Weights of a small transformer language model.
Size: width 320, MLP 832 SwiGLU, vocabulary 20510.
Training: a variant of SOAP for these matrices, 861M tokens, 3284 steps.
Each number is 500 + 25 x the weight over its row's rms, rounded and kept within 0 to 999. Layers, rows and columns count from 0. Numbers have three digits each. The size before them is the row's rms in percent of the matrix's.

# layer 11 MLP up, 832x320, rms 0.098, rows 349-485, columns 96-127
092:501468507508496465486501527542523495467484459478457490503487519539489506463477524435544503490502
104:532521486487523531506517455506532521458502503570538499504526499503487503457475473509475460531510
094:513522506516486537479514489475505516543551513422491517529497496531514518479497500577564528485489
099:494530450467478511513496480538533488487472506474518506478510480471478507535513490505495526539512
106:490494488530519519538542514525485561460538496554494497491463478472518528519495494501525505520471
102:483470498467519521514467469520517470545536479440526479479516508482509514509503484490483467520530
101:497508517470520505476469468510500498513493533488493486480457535523529493503489503507465523504521
101:485505495474505444557484449526492501512462517534488490484522510541474497477515486498484491546496
100:492492466522471516493522508532513488499585505534500485505530520508487485500523517491448549465520
103:480470510516548487512538481547522456470466505457494496491512489489471498455481532533507468468505
105:496520511476555502503527510475543500433502493513532491492513478518498490524503503492515539441530
100:487519503498532483444505475482458537501483499509481480495450484516488522488491506503494519505477
097:477541506531491510530487504539503509524508471503479496498540537469502514526526502452483519482515
104:482482478509456520497459507530487520491471561495517508510523480489542494488536489513458492523498
101:487517515522529524508539557479508497490466466506499497447486475513491494490551530518488529507505
098:543505482500481526494523516480502506518477540528475514452518517490503504493574481448501495525475
107:516485559515521473520491546493493493472528503498534488513506515523490514465528514501492496486533
106:497478478498541496492475483492451510505476577484488490491512481496483499545489518574494499482500
096:486471508502494522493471472496460471448503508499563507534516489502511443525487481495467500469510
100:472493509511475514533469516506501507498514519501472483500543526475553512508486445475506479461457
103:479491502508476567498502489506456514505521499479476512466531505523494519547488509567524491497498
101:499503467484474508514510473480449528488498470496479520493542477480465472477573493486500515485569
103:498506483477494487552487537501496506480485531485501478523516505502495476512517509551497503471517
102:505472544465478526487481458508546455514436494479478526475517487544514526505548476527483500541475
104:502474513493486499474503520462500458504486503511529472486507582494558475539530527494474506466481
100:470545506468510542495502503483536521576538484455498503473499511515485488525483514460485487516517
102:468529515482497486498508473502515517469470494512502501516490549462500484516501515457466505512507
103:496524514493512503512520494468495486521509510515523542498533508515491468527525510541512508525492
103:486505513488476509521429513527477506509525513475484495542501526475518487475553534511514537470498
102:515519517474498475498493454486523505532473452454535469505506458509449488456516512488487495471500
104:476491504514515505461490480533439478498491496487470489488525525492566536555480518532539503510497
093:477509501466492495484476495505457484529540499522481511491485496501496501504495492445528495481478
095:491537479475521503475528494492528530499491480560521470528480532520508503480474494513445485537510
093:480494498501494507499512488504541474491495523454491467530484526529510499486518502465487506470488
092:484516503484496513502514511472427458508519512517529508501504480469535484490454514525505515506486
091:447547512478487496517517511486464501513493475524480514504490483552485488478524480514496521481482
100:506490537508475510547490490546495516522544480485505494534509486504467488514513499479502522480505
108:484473492474532519525505490451516519521518478528510543537484466485440475489494500507466481502499
105:501535498513500499427531464459460487510499475508514509443507485547515509453492511509517472510495
093:480521455512516488480501503482503506518494538533487496499502543493536557473529512525504513473482
099:473512519451451534460412515513496515514518517486506470456520502500496479522513509529518454470511
096:541507477486503491464503416519479500478501513475507504520522505500504531515497507501515487514504
102:486507531467505468484503488550485481524491529485511503479436496450533503505496505540494483517484
100:452477532448495509528531500508528502479508502490513483480496522484512536472511517521531503534509
098:508503467458494488491475464504500519510527534484469548499492526516503533472488540532530525472463
102:505512508513480537496515469520503522509483528457492468501514484510499500475523502515511487475507
099:491528504491527512461504512495516510479462515499495529478479496541490476468481537493531489505487
098:491468474501487467465524411492506519505481500492498525494533546454522461498503504523518536485505
103:508461504509487454479516485477500516464499479489496490547507542514525532503517519466527514478520
106:482492518485560480490509530516487508467498465515504523522460493513520480493457501494509526528515
100:481531504494514480491445482511503480483470476511486450528503491522522509498538529481463489463512
101:518457486500535515448492492517504544499468483538475534521501513471461545489510483501504526495537
105:513524480503490514513561470458494507510468480511523496498530505484509475511519554503514481500488
096:521463522523480493505484468505478539507482514514520506502542502506491520503488512486540552512461
102:495514444494487474481488528532450538506521550490507494540491505511510484501487493477556486495470
109:528491439506515455498468500471492489474518501519527525534517512493501540530515523473477473501480
099:457480491517507510516465467473507519470509451490499492511492448502557502488532500549550426483515
102:509476494511459526503514481543482484515492520484488520520484473471496513571476475520472521503519
108:501529513501495512478524478503486507506480550532551497520487501499493501503508513493461489488506
105:503490473457503547496506456486523510479479453515469495477510534492517517468482516485481483485516
102:492474487520470474499484471516524529472486514470464472523471455508526529477528495530509490511491
103:485541500436477504482481539489492480512530513472502486471471522521451516525512487459498480505468
112:503468495495537486458542545505563458505497467480530483469516521513530482457465538512499488478470
100:476509507482487527529474488504517514529506462472509463482546454491489547476500511476532488510493
107:445487457535517537517484501465499491500481490497480486487510502509523465508496475518464468478500
097:424504494477480462456475519508473532546476517458543525497488486493495481505526460470499502455493
098:529499480488502519520557511518527486499535523473507545466513522467502490517517498504477507531481
093:501455534493516549459504520494510482500516486515522511474508464505503533504509524506483450481452
101:491501512483482489484461517500475516532515540463521450508471487496470508522524476521490508538462
096:518566516470529494546494500546508490511492502487498483489475505522505508486472497533537501496448
097:533511497467484505481448517541498486561524511503509507513480436501522535515528471559507537500448
091:543565483519495553487505491536499485522520529497517468533482488517529458468472513532491523486494
097:501582549509505495516505504495479468442499509504522522480494522525481501488489500542487517456477
098:534489491528502491516483551498558489495541510496533504465492474519537513477498515533486500483528
095:498483488502497503480470516493474540473479472521530508533501499509530476520501524534512499490540
095:522494496478547508509498518439517485485481484528540490491539474503505492474558524492472471503521
099:484468497494535500490466502474489495508455462452535473485502481483501507519484490485456474509492
095:503480446449484516458498477487499506475477467552536471527493460536488444490496507486514485499497
094:472489454483523502515502532479491488514515511510452497459501512519495497511525531485474490514504
109:519473495522516464491461502481489537485510521529534507556518516463500502486528481446485476470540
110:471498525513549510538530477495524512509500498540490508493477487490539499511462514495533502541505
100:491563510461483516509526542517544472444528535456512501489508552479479512507497496539440534507454
097:509483526498461490540459493491485529466487546471494505510497519497510482492515540509487513490517
100:473460524541505500490519490504455499541486478481508558501492511496497435522466511480534476495483
100:506521515498482499520493429502498523515506490513493491494501485485519497518451466559499505459480
098:445486500509482508526475495533512509509491530488536508501497477509494534487502490474471480484462
091:460502488536462527502535498500516451504518462479490524502487508541507504512518501516461494446505
103:507470509479476516531528477481484466479495497475481553507518469482554503525516511524489538478481
091:528481499536469519518495490488532473480507456500510491520510500535522491545523511508514464499521
093:530454529532496474497473549521497483484487496492515484483494499512525515498516473448513546496499
099:488472548471512530490509483503495493487488537474472487499482488517497504460480507463549519480484
099:496521506471461513496535473531486478502498506498519503502502508481436497495473504492517522539457
099:472495514434504512549487542482466467488510500491527516490494483483514470527476500575513473494508
095:490471491460446460489526489502491509490484486514508477471493527510495464531503440512489518528509
097:455527519448512479498539509540512481559518532489475492441490498493487520486476507501530487474461
105:501492503506482492529493500479534547498488464492466464493518514536507544490445503484524508487468
093:465493508450498482507523526484509461486498559489517502492455500491515474528519480456504451486547
105:479531510519484505495518496519495483539524486522475512506478522487526487486576469525486498447483
099:538524496515531526504500522509445507485513499508466512513503489521499490519488522495515539522468
096:473521494506528496501472499537467505497523534527519543500506492526491507530506471470505513483530
097:502479465497499432502518508538498456471521535504498475499498519489493541486507474527503457535470
107:486518507512538481489461475502510512489490473495472516478502485493502495482532488468508530477499
096:486458486517467472490486484511522504508479489517537501482476536480562515494525521493483516525507
081:482496485509446530492513435504487537507468500491463537488483505521510477488477511489553536476498
105:498538494481505441515510534491502466529496462490518508547506497478487497479544494529511517489505
099:465531535496517480493519477534492506464498503501546464475514502515506458522539432509490505492547
099:506488485548484483507492504494471476467519496534470495506500501502508525519500536528475567507518
095:521521522506525516555481497493528475471515529525477497496492497492490474451495545483501481495530
101:508461495484511463479547507536490471467527505513512540515480478495511484481524528526544523509521
095:497487492550523527491499489455491478498538512497539501519474472573470500512497441517460519477509
100:482458482472449495497509481493468476497494509458548479510529461475488541492504482506519515432477
110:487537484466507507516486482481474523501469506507480504472493507499512461458516491489502499540495
096:484500459458513489525482537488510529505455485478478476516484526509531548460503506494477522547548
097:474488515493470480535496476519515477524512484490520452468526493470513509486522457524496478503477
096:485514534503482526505479531537543503484562509482484498521450512468477510513521477494511484444534
096:519467496484490474481507500490517489485513493491481474494512459530526523532474532530545487528486
105:465462483483494474481457452501537492516501521489486538536518518506520494495466492497506496483474
104:508513479519518527502468494499513536488505483505479520496560485512503494541521499484517551490516
090:542509543482467514475491514473457497460484479470564475523477495538483521517483496515456483490494
100:511511479484475512489507501459489508484473471562525529505496472520512438514422516467492533483512
100:492526484496524494522495505453501443517516505481511483520513520464516517490480548458513500479496
101:455499523529529532470509468498464501510496507540467501546466482521482481526500494545512510499511
098:502496477517486496505488475479477475506501524544518485477461533491533496523526459453519533524510
096:484515495483477525507506457466483516471536467467505479517464495502468508506523548520489456505494
105:526535513496521485515466477490484505459525473507458478506557517510506466511522518477468492480531
097:488511510491476504477508481523486477510499507488537515504477489504490480481515536511490483500484
099:472497543470493487494464549457532491535502491527534545471476472476492481474457516514521505495537
094:535519549527490466500509543474508529496506477517495514510512459487440469456498494522481471446485
100:507516528482468497510493507488509470538518469459500466509489513489491514516518485537487522506469
100:466510454464528482503509510458536530530545532459492477441494504492509465507493493478491497526533
099:480517542473509489517496497500466528493522479487505499511534463505492482529520488530522513508471
104:522554534532499560489531498503541515504474459527517487533502517485477464486488471492496502508492
100:486521510533499557476481505498488481529512494509503476471458495460473492561520483502503508481492
102:482500477437500494498507525468478559508460496526537516502547500457521508476514483494491506511500
098:508502470552505451515523449473510488506525504494483470453490539521470491523480484523520474499489
103:570493555510522534481507489499507475484460481506520478520485512491491501502523509508508491479516
098:513522463489508533529484485486529509562486490484479534539519521527492512444467498535537504513510
# layer 11 MLP down (transposed), 832x320, rms 0.092, rows 349-485, columns 96-127
092:528518543480531478465534496485548464489453545484505517531452452487516482492494478472496495515488
099:490478516480518504525484495514483510546489519490485521513522483535526467509468519479499527508500
097:459499486533476446501459523483519454516548484505513447500483446548495457505465519489533506528487
099:521537548492510481538472448490514457552481521476495491488499505486509492486478473484472509476512
106:534496512473497464526474494513480512491459520530526515457428528519430462476488483509516475490512
107:484491485485482485479502487517502492501445474467500498505490479519484517484483513479483536496495
097:512524506528487458510464500517495482515475509493497484462481446517492453517468520472432478523462
098:549507495502502478520526464497503504479496489538500495487521481516531527497449530535476483519485
101:474481507489462504528516429550568530485494528465530565471513496505515477527471515484464464505496
097:499492536442515462477494454481520498442502505481527510469527448485474479504505520465497507479484
094:499449476503540457463480521469477475525459502499516515546532502478498498502530460548523505501512
102:481449467515499485478488518484518525482449459504533510503537515519478489517497485479491491553500
102:478463481524477523512503480508510499537497463518480488483487506499531495492479484535530511557476
103:501527513502478507449532516504503492519507472515472516456499513515498477466498518530519533512547
095:440494466524505527494469491487509467479511499551519526497506472533487514512472483472530541531492
098:505501498473510502496541506501526487485524514500473494492468519527482482530480490500504440477494
100:514509523495516503482515494500476490512502474501525451489494452508471496521519503547434495472530
094:520522509508513517479490514494445487525487460509490505509541529501464477536492515514458514502503
093:455544510486474535481484490463485462538469504453524445502489524462532507533493523519510521493505
097:447497496478497518485517478469509497555510497521459505528515500493528472481520497534497466487507
102:499544475500474477469498556496498512454508552530506495469473520512520498508517509505500500486503
095:477512516453493537463431495487526483536473520545504492485504497526525491485532499478512475475497
101:480523523500515531496488501476528507489464509482477461481491505474480524477463498538536509509459
105:502482471485497531502532501466475488527513528479512480501460460531456502482454474482534516487475
106:524524524525486474503476503469513554506526526481481514508500504506549490484528482493533445470509
098:488489536476518540460473498454559510488445508468514541509473509489471540508485493489485489520512
106:497511524503426502520492462487472468533485487565478512459476465476493500500434542502485492475496
104:495531536502492468479517492583504482496498507512511540496499533480467499474530507538495538482456
104:539488470486418484483553501525482485513524543499500491481521474467510524495486493482507456516487
101:474481505502540547492474493508475533519519499461510553501533518489547483495531517521506554493505
105:538498508495478504503470518498542494525527523507491485485508503514525473529466519508517534493546
096:494516506491518494519504486525499476515506501465497535501515506494471497451484514498510532522529
092:521503476514514500494532484470477463502492476495454527506520474481451477480517530522525507486492
098:489491491470491504475500508549486524513526458530515505480491530509472514453518501542499512517508
096:491482467472448498506520493474488495563517487489484488541542479529481514508507492500492523528542
095:472484515463552509471469498464527484490527493508549501516515519481428484517488484504500471508479
098:530498492512493496493497523544495487520493466469487498518513500496527493500461525561488512479464
108:482478487543515479480458485482527474484511441535467514483504488475467502477490500547512492512499
098:502523506469483497474505505520468486512506510484552504474557516506440504516515496519499526459486
094:473503567510492532500474510533495464482502523478539489466474435559494486525507462513548516522499
099:540444496504507475476494462454513512501514503494490523496483501523478516496499543540479451490530
094:538484468474453499481461501501495525468467502496495523495469512476533501457489508485468515483463
104:535507543549482485498535514472534498509495548488502485506533500514502516516476468505527514486487
104:557527502490526494468498503482498487492553497503539541560477531498475467507485502484492547543519
100:504492531534520447504487497499502485471493473506562526470512480494502512513485542506472495511470
103:481533537481526546460486514483499446528452433485441515516489498500505526502498514521518460488498
101:534487496474534494475491467513483475471472505531477470532479532498509473545470510519464530538483
098:490483526528527495484482483497508445497508497531546509539483500510486495509459503534504451488503
101:534522523498488529487541535521441520525530461450518487515498474461516514531479487501491534477481
102:518491507492531458539518523510483517466473479496498485494470496500508500449458555479494468481453
103:521511501462487467501528525509508481501485473540474517510505464553433465491520491512484503506467
102:473479505503514473499449425534519514458508491526510491470458531534475485468483481524519521507501
091:542439527473499461501523524478507511540520499529547527485527524492519497473553522485487490479485
096:470504513519498495520495482523481476503456508527483512500482458551573474485491494502508451479489
101:506511517516449511552526510504483478488519496495519471511505474471517509496506507467457525507537
103:456524505498461510487506503473493463515510481511501473506498507491506499520467517539509499455430
100:486491501476499497528518483492505509531511538479518476523519526493462502490421466470462524508484
102:463503531470480504476454500508467475448481507484496500454492513528517519516468518510507492496503
105:510493492464486508492486493505472466514497502500493462507486476488493505470484475519489504470431
097:480530508468482521451486470499540528526514501508509506491475537509497486530554454495510500492498
103:501517510486544474483529519515539478515528485512508531487478540449482494523477504523533477467508
104:451511507523527553505504478516477453530508502504506512506483534516482508529501515529510485490488
110:506441489571491526522520513486448479486538487533466485514486534519498510500485483512547513495458
088:455536494464504486492483502517471472531539493503480512509520457505534484512489485467488545523536
099:493456498496458498484546518477516549490494497486506512507522522508510526488523532484507475432530
098:489498526507497540505490522506544476522499532514510535500480503529498488500536493494537486445465
098:517511478476505520477475530439507484524497465535480460493528473497494497515516493498437464491519
097:433486490509513480477470531470512511505521491515487509482477510533519504493524497511484522483510
098:523482508502523488528522500501477515493504524499458515469486513497489490493507495489516526506475
102:539497454512530490504537506549478474525473505472460514504495508478475509517479484511514533477522
097:503500516512487521494495478481499469507508498507530492514488522498495524529521504441452510524512
100:492544547491533501501493459510507534505527443487477502565465479453484476496492519524513512517497
097:521501536524522496512534492490467511518482490489518498472483497551486496524512542518497483481515
100:502511498500453532511488531481523463507530488495513547506495493542475482568503487503495494483497
098:535471491472478486490544500537523535520483516501483492504450460515543459527490499483496484524540
099:465469532509515482530513491432465494515459467531507494447495533502504507498445482505483538502473
098:533506562481497490449486497508515509500501465498456496483493463535486560512532481501520454483545
098:514477515484492477483541485521496518464501530488478482458458501437499496462455488479501495523501
099:498494444512510492494526538488472471490497463511491516485510505531492545488501477533466485526476
104:489531483506496501431484536534468495483461501497512509495497507530498505466487494503503486433519
106:505505492495502527518476513489502531522519533451545504537469492525474508496528481481514532490478
098:517459487522514518560479510508517469512465494560526517508514527508503490538501541480551469470502
092:515524468514495448552457537547493511491482503511509504473561504513521505505510480498506526485474
102:520486492488490481501478534507528535474539509515471467547491516482525499476514501473465473511537
096:511519483505529514450531506514488467505483480499459500506531588475500473480511471499521494507491
100:542513489473439498496513489525497430497469529501529462508499508453459532534547538515515484507451
094:510536528472515440535485527509479494520524519493496430507473541477523488503469509522491529541513
104:534501516458546466532548525537515497542456485539481482484458494515481504485537543526496497531536
091:507497494473506495484521498525478470506528494492501543501519511501509514464522520489492482504494
096:515477453472522526515451485459493495468505523496472481495504537444512483490502476505504487522487
099:503528512511504509481469498519487491542498468473560500527521494465499503449514517521534450563491
105:503494519466455500531502485439540484533502519508520470484519513568500475558496526500524516463493
101:499486466498502524532432440509528501512527516496466486472564519491524506494504512503449505473532
098:486526493438474487463473554504479512478500523510470540450533446519481538547444496493472508514560
093:504498495502505420498514544509529554527508520481471512501529515519554510465543519525507501501489
106:549488505509487501478474556491494481456491484453490530528478506507498510529497475500506524497496
100:491537475514471489520543532478541501496477475488505486532477462499490459494488458498528509510547
107:454472495550482460472467514510479504524492508508536504472504504512559516453481479511516473486480
099:487512485471488518514497472483505500434497531482396497490543522532499557501505497540497527464478
097:520534503492504474553471526479476520517521519485505457528512499536465500511492490515487513506507
101:521462524496484482495505498501527491486501525472495517542515530530532464509504513475478505556498
106:521487480480515509484507508498481524523486464518493490488494499536494476496475515481496498532465
098:529521521512522517509483460518477481515511493488490491452447511543497514506493509533510473518541
091:513474493494511506519509509502492517454476507509497472500503538453539534443501493495520471474517
105:514500503485501452504463509505479509494479543494498489472455460495487449495507490517501515519511
091:484527517479504493474535461528473464485480500483489475446501501545528543470490487484499543478490
099:468510469500522457508489557497507497510507526568524520441478501496529520494516504509478516486517
105:523513501500491497514550527493519542489516533514477494485520474509519494453507515477529567488502
102:427453471552464533521479484464552496509524473475529480502489489517489510502478537478490547467519
098:458531475541471496480505504490524477476530477462544473520478534456525500480529488561462470481523
101:518451505523505541476490530510506474481485521502518494530481471509499494490494466535521499475462
106:523532524492451540486494521511485476466486503504521494496462499531511489496471517441517503522502
088:499538486533503489505496497446494460470550508488493504489466501541514466479498527502557487510496
099:490510498469489481494528481518465542497504576524488502514527489481516505461455517518501479526507
098:502471507439539504495492492497522457505475510497472478506526518468562555483507521492512538481486
102:540509464536553502480445516479472455509497514497492487501459467506459458539457513514491527518506
101:479478446500486483500499496488512524479509494470506447488470475465487524516500532517464521510495
092:519485495502507533502505505506467510546541500461509498499495457524501522536458504509551536475483
091:428517512459513475524480476490509490483461509494473527478493512519520489466531484513464521498492
105:479505511532486470528517498516480492461473490488498572494505530524462486546534494500502518489526
099:528468507501476502489479503488486533506521518531503548498505503497498499486478490538485494520522
100:456461497483514539486460511460472511472501504509481517522478475504501513447492499475502492474508
099:530458487517516534490494480497510476493500502477501554484538536497486555486483495513472514537501
099:505509497465514512521472504520552473528484467520504504505539518477520506507527518493483510459517
103:455490507500563488513532528534534496497447527536482474462506497514489484518470513525522491477504
098:464521527467509555542458460481478504517500505490493457525447459557489496509534500520489519473529
099:498487500499460495526555458452543481452535473488486510467534496511503476536514542477495529509503
104:507517453546523516484445470483493480502505468508470541512472497531485511500527528509481539536529
103:489489526494511487480484456487498467476488483484546491501481520463484482502519487482536507488450
098:462520484479478472507514508509496448518489500470494463502508539500478468484498509503504544504502
102:471484466515472484520504476505504470466519529519480544453473523487505515505502510509501488437430
100:482502456490466542460507530531520509543494468538525541512466503479532466497465492483527529504487
104:457506488518478512476464482525494488513500477512486493504506528488490496523554534508494524483519
107:478512528501454474460477502565523502469483503519514481483492537523560484546530498496548505482511
100:466524578521516508515505523542487530489486510488499539476585463507452483475482495497492538524491
104:493547481523540506530531514542475471492495475515494553502527469484442485479525519469518495526475
102:551505545529520499483516522491486515460520541557468513518535479518542535526486478493479518559524
# layer 11 MLP gate, 832x320, rms 0.0915, rows 350-486, columns 96-127
100:476529491534541431495495541508487505495514470536502518469509464533504507484496555484471474486523
092:504479534529466522474484470494526492458507475541476497531472488468475513501495489499540461499473
101:478490506498511490536534466510508536466512461547493477509464533511558495476479492517500485482488
099:470513455524510497493491468497500512488489496494510526551518507520529470506528510528489478476520
103:502462516504513554448511455486517505526473519493509520522515512501483502492469470523552541500499
104:517512490453511481512517514494492508523488525475511557535514528504513465498515487515538484493554
098:486450545470533493506477506521508511498487488500494476519499513521508455498508499474485529487548
106:516508495509511479487512538522499548505507527443515478512527507558503506512453540452490521471505
097:531506484494485508497515479485545461488445475480483534525475421566506501481487458497523501537493
099:506488507452510506509483515478501464542553482512513498502446490528516507492492485535488491508485
105:476505505528484507515536525530505530474513506534477499502509471514499523527527482530518516447558
102:510466492473491485534499450490459518490472511545501521499523523517478495487509511505498512513499
095:487463477463477480525536463502482518490452497487514518475537453534533560484523517523491501523474
100:500506517521504538493533509452494523548503486483474484445478545518477490475498489482486556506522
094:540517475481492532507534506508533445516519498446512488528492476526515486519510472522491479488505
107:529489467492535530540534526509508491454533499529493482505494521508511506521544543523493543487467
106:526465469502490512536501495512441471502510512480470473500523547475475525502503510482513482533484
099:540501473499520505504505546490569486524477537470520497501498521479519513521509517544541515513530
102:503518523482495508555517471530480521487499514521483472515502557539481482504490474470484478496556
095:511453495538515486504474543522477557530528547518494517546477460501557523529520479500489532493500
103:529491490526506483510525533492495503470497483494520481508510528456497525521485545467464489466500
104:501512532472540526512497515493505520497511490461494544503504530524517514534493477493516508515458
099:467501572527500529492555529538479465486446473452507482534540526536499475492481492532508493530512
104:521483516533404475467476510567560483500492521524487521463486520543503525513527495538482482567510
100:480511430461479527468512523499490492483567522494483501483516504517496500508530534475529458528499
104:544475485459500477546499490530522505483467518450510524495471482493491529544501509492471517508477
106:469480529512519454517511445517500492495523491561507511487517491522526506482494507507513504445530
103:495505503521467469487529533500487477480527556500483509519514479482534514524531494528531506507509
106:491539494480481489525490519523539486526512473474534517490480494464514527503507494527496490518504
105:482518524524527485509483458482465519524461489492505519540433509485521532504474509509494466512488
099:487473480500492514489490518491475485493494508509478469447512494506495525490469468500498474544446
100:477523472531476496481511498458451525466469512508510505545481564500497489497494502507500507519462
096:516505464488510479493479544500520550507482464502481542511478560503503500477555499524432493486470
094:514523470527497509509478494509501472519538480492494483541505504506520463488487478524489531508443
090:493493496504495464511527498474504510517475496501460492495503494460517529512487525488538461516491
105:513503496467479499504535521512483507507488496514530549459501523502517499496461507505457518480464
104:503436543502470517495504475501521489495498462471502476482487471499513470490490495498495494532497
099:555520488512509523510512505493522459519517523499527507511455490475496528529453480506478502522479
099:485497508486504498434503530500512512510498508495517472490560474466509480524501503484478544503514
096:528496487566492460495477497510526475483484530502542510461528517512480526480497463479537486517479
099:473545487466483523523527505477478521455521491497502520516483476522514516551524484518484541533506
099:535496506439541516495513459498518526485497425513503536501484500539494466545471505536519507544490
103:494482519501480475505487479491503483494478501483467450504502481512512482453515471515520518491492
097:491503474515455554486475503495479516501483481501492496533522503511520537507483534530520503544556
105:478453495463508498536509512440501500511487497498533446452525484522509496531497507472455439561535
098:525511476508465518524517485479516495483521477522494523477502489468478475498529501489500541506534
098:468494477500483509517505531466508503548510506508525512508523496444468516508494489518525507499509
099:462464504457490520510486536502528470492490489503545507496487554462482537514479489484514504496496
101:443499498491531464453497493502504482468488494485474488531496532506481524463491540546512494461465
103:514494502493506477484513514486503508470502477477506521528502472519533513503453500504512462530503
108:457497501479521503552491491592526504458488460472478517469536493493468489531442500519504504488511
111:497507472510443515515499521451518476536505494569501545508521498487529487472525537483497492480465
096:488547455470450515514508542473525505517516449536501475501529505491463528460466504516503497484467
099:504501482508515526537490487504555461501523510473511511520504488457497497510557441511558483493510
103:513544491534503517490509508499498458488466494533485507519480486521481496514484446504516459511514
098:501499450487481507511516493466505508486536495523473539513449513517524496511533500479477489493488
103:486493495548519501482474490520469478467463508502485530438462500507501455516482504490533553496520
100:500459482527495539546465466511533478528485500476515506515525498486498468422515530507509511554522
100:487515482509500488524520481510469489524495511470501500525498474472488517509518516542483504503532
106:541515524498508487503469472475473489536468477512512499469505475494497497547528515510520461490543
102:491527498497502506463524517506510525468515514488549528511498493521541501490478466489527517479521
103:499515469526499483471472458485498505525474513530492520513485504513496521490474442551522487500510
100:521497496507514525542517546523508536475509476515498536527519467492501505459489496507519535509473
098:497501547431521483501540489484495577504480507485478516528506524486503485478511489504486512505452
104:503490474468498551548483512545530509525505531477518447529476502488445547485520515464551507502505
100:520505473508540543510533487490516481538509521489478559495522522483510480511499501484544521566516
096:479517504460451519514548487458517502508530543454506498498474469458442495512471487459479540501472
100:517455449470515479525513476494517499509521459509491546525514500545521456492521542496500467497541
099:525519457509495505519494528477513497520501500513504474501465490514492485506508485541506533482501
099:540515515469473489475514470481539448482506461498480574500503530505499537504562433491516485499524
092:484478545508496524470472489553476477479534502504483513447501544479483513488524494500504504465448
105:557478507516468542494439536514489506477534489531464519476484486456528482521468476497510505565519
101:478450494511480495461479545516519491492516497525566500514495546497470461507471477500473471475504
102:499502491511502528508523508521518526512528489537460536483499521524533508489475476494508508524523
097:549498527478493516491499545514515517510487495511516475493472491476453516483532482499488515519490
099:517494491506528466493537495530549508477535503524516525542510533501458528476459515496561502515482
096:523445511493510510520505471541496505502519525500482518519511525507542451535464495503466529539562
101:504515541472499521521496525528516546517479515529527488475512493495551512504483547490493469493464
096:481529505506525498475517502519478407498467499499471467476547458507531513514491524606490485521508
100:496458491460496510480532530522497483511514507521472473505488468477504505461479508498491466529511
098:519536486457516517478508520512519494521537487513507481521514554513537534577511470497472518503495
100:449503516468546511484525556500479523499493496518508521484440508500511493523484449522501493468528
102:518475544505492499490472554539460511565462496507511481469484496477517449507502534475488507484481
101:526496558527486485502500485457489482508501491441493533502541486464480533520461459530498489570468
097:529506541491544462506488494539481441509480475515455533528537495507511532491476502529511488524479
094:455498532501516494522501487515486560484497503488462539584490452522500444532517528490484489457502
100:519496506525508503502480496501523495501491479475448516501510505492506476480500494501543501522485
102:487500509512497492480494505481495532522488501542525465469483522463525516517492468440505544526483
094:519553507469483474514507517492477452490502471451518510473490506491524495503473540490488491509530
101:511528506509492454453564507524528457473503517532497483480482535481527508543546494493526504528488
103:503491484517470552514538502474513489498516456470536508516494479564554517543478522498528466490512
091:480472470533492535538476461525508499490495452488469471504498511490513555505465502534490568503519
094:540485467516522491550485483502490516482480502485507477471497516497538489531505534510474467545509
095:500516487493512510510508500470472504530516514500481466443521489494465516495531541569488519484533
104:478470541509555490543491516459517508522463487498534512472471465434533546492503484500495493527540
097:465501521477505510482543530489495453511503509471502519493522519480499531495482522475439547501495
099:507499518529514503490523498452550453475467456505505533496503509508502542494513483515509499479488
103:482518475503518498480468487494503527474528563529463498544507511489504517473520529501499530510529
101:512485478539485503517468441508515473513488515511533550536505544504517498478470457530481531544503
096:489511501438516531530510515479541504473514536477479512497462522532515468545511494510532502512483
104:505544547488505496498461507478532475531475488493523491489465500475495457515484488494545535499507
100:524514550557459523472456489500529467475482529524490517531505545517476495480528547488503528506441
088:532523510494487447510477477487518534477493513453452495483486507532518534486505489539500488492468
100:543468485485468483533513491477471500499510526455523509513500514507516448535492469510521551478531
092:482473531492521455489478466524509484534523509525530497537504494507499518492520496506505506484488
099:492542515470521531510505525496519502479493529489474537523425451496466485510518528474496474535505
093:503535458520509478480493483523520527534475523500519507498494508468505504507490519512518444551524
103:487529518530509446507509488489501496527497472484445509489503490474502473523488488492489531505480
100:490506500472502502498452504483498490487497458490517522482515535511473501441509522443516506512471
102:524498508500493508512506537462489514507535502534464531498461498541547482432512476494501526523512
096:490501452515463524536491493507505508481505487453529476486581508495484512454501554487512505514502
098:496528470499491561460503505474498508497505512498517529564518536519525511489497519493501514466501
097:491451496505517506541508517485490464524518498511513508483448488510488516473506488518518498504466
097:491500513527492513476532490496479494536519493526478522507504489555488482531518496505536477509509
099:440461512537517480494530513481532500492496509516521465513493479489548482535494451486521464486527
106:502507457488476534456537479463495522476493515523507546490514532501484468529465497469498480498501
092:485542529445479464521572519520525493498527531454490459478476463484508479481502534485525441489523
092:508477475471461516490478499516477516540501503526491469495479530500556483518529524464521518501499
100:481497491518533467569505491494508471467503511529536567501456516468470519472492511518505473505523
099:485508515514485453506467528523478522498462504522484521536491492489476455529476541521532494553500
097:523506524546513490515492504459504469503522464518588548514518488495510566511463539502506483468527
098:514498516486520499514493486521492472511480521487494555503478546464457461471494493482533464533554
102:503506505503487465486546487490530493488507482483525474514490510495486553506507556482499514506437
099:492487486495511493466467525530534470540531502530488489527481488506470497535520460533487473489469
101:487528492470490493594498518516493511471497519488474458494447484530453491498516504499517464502513
102:535526493483549492506538489512506539506498503509489477479510480480499476483509460496492500495477
093:529489515494463451493567539511516524550531577487501543505492523476531535490537494487503515481495
102:492449484482491512525473442457494499502518509467509528504502484505494512504519488506510498536505
108:499493518502539525527544470466502472494456420543498509489520448480476539507525518527522478505486
099:467514507494527477489496554536528475507510486511474482542532514464521521533488508494488503529539
105:477465466498464503513495501490537443484472504454534498520469464492488535510489508481457518479505
100:485493514505444515515510511515466494508490529491518451525544514506497467465506469471465472461526
104:520463521486497480492500479493503497498492461497519479501525522480525469468497510524484469461511
098:502499521488497531487488528481577505488495540503467520486488491530501489472543509490475526491548
105:502505483539477494476528474459449486458540482534526515523489496568509474455526493474461451496479
098:540469516493456570534510509526470510576470509504493491526493499470486502508511479503478496517513
097:497502533461458525526543479415492465477496494457459549517531482541516512495505477506469474499502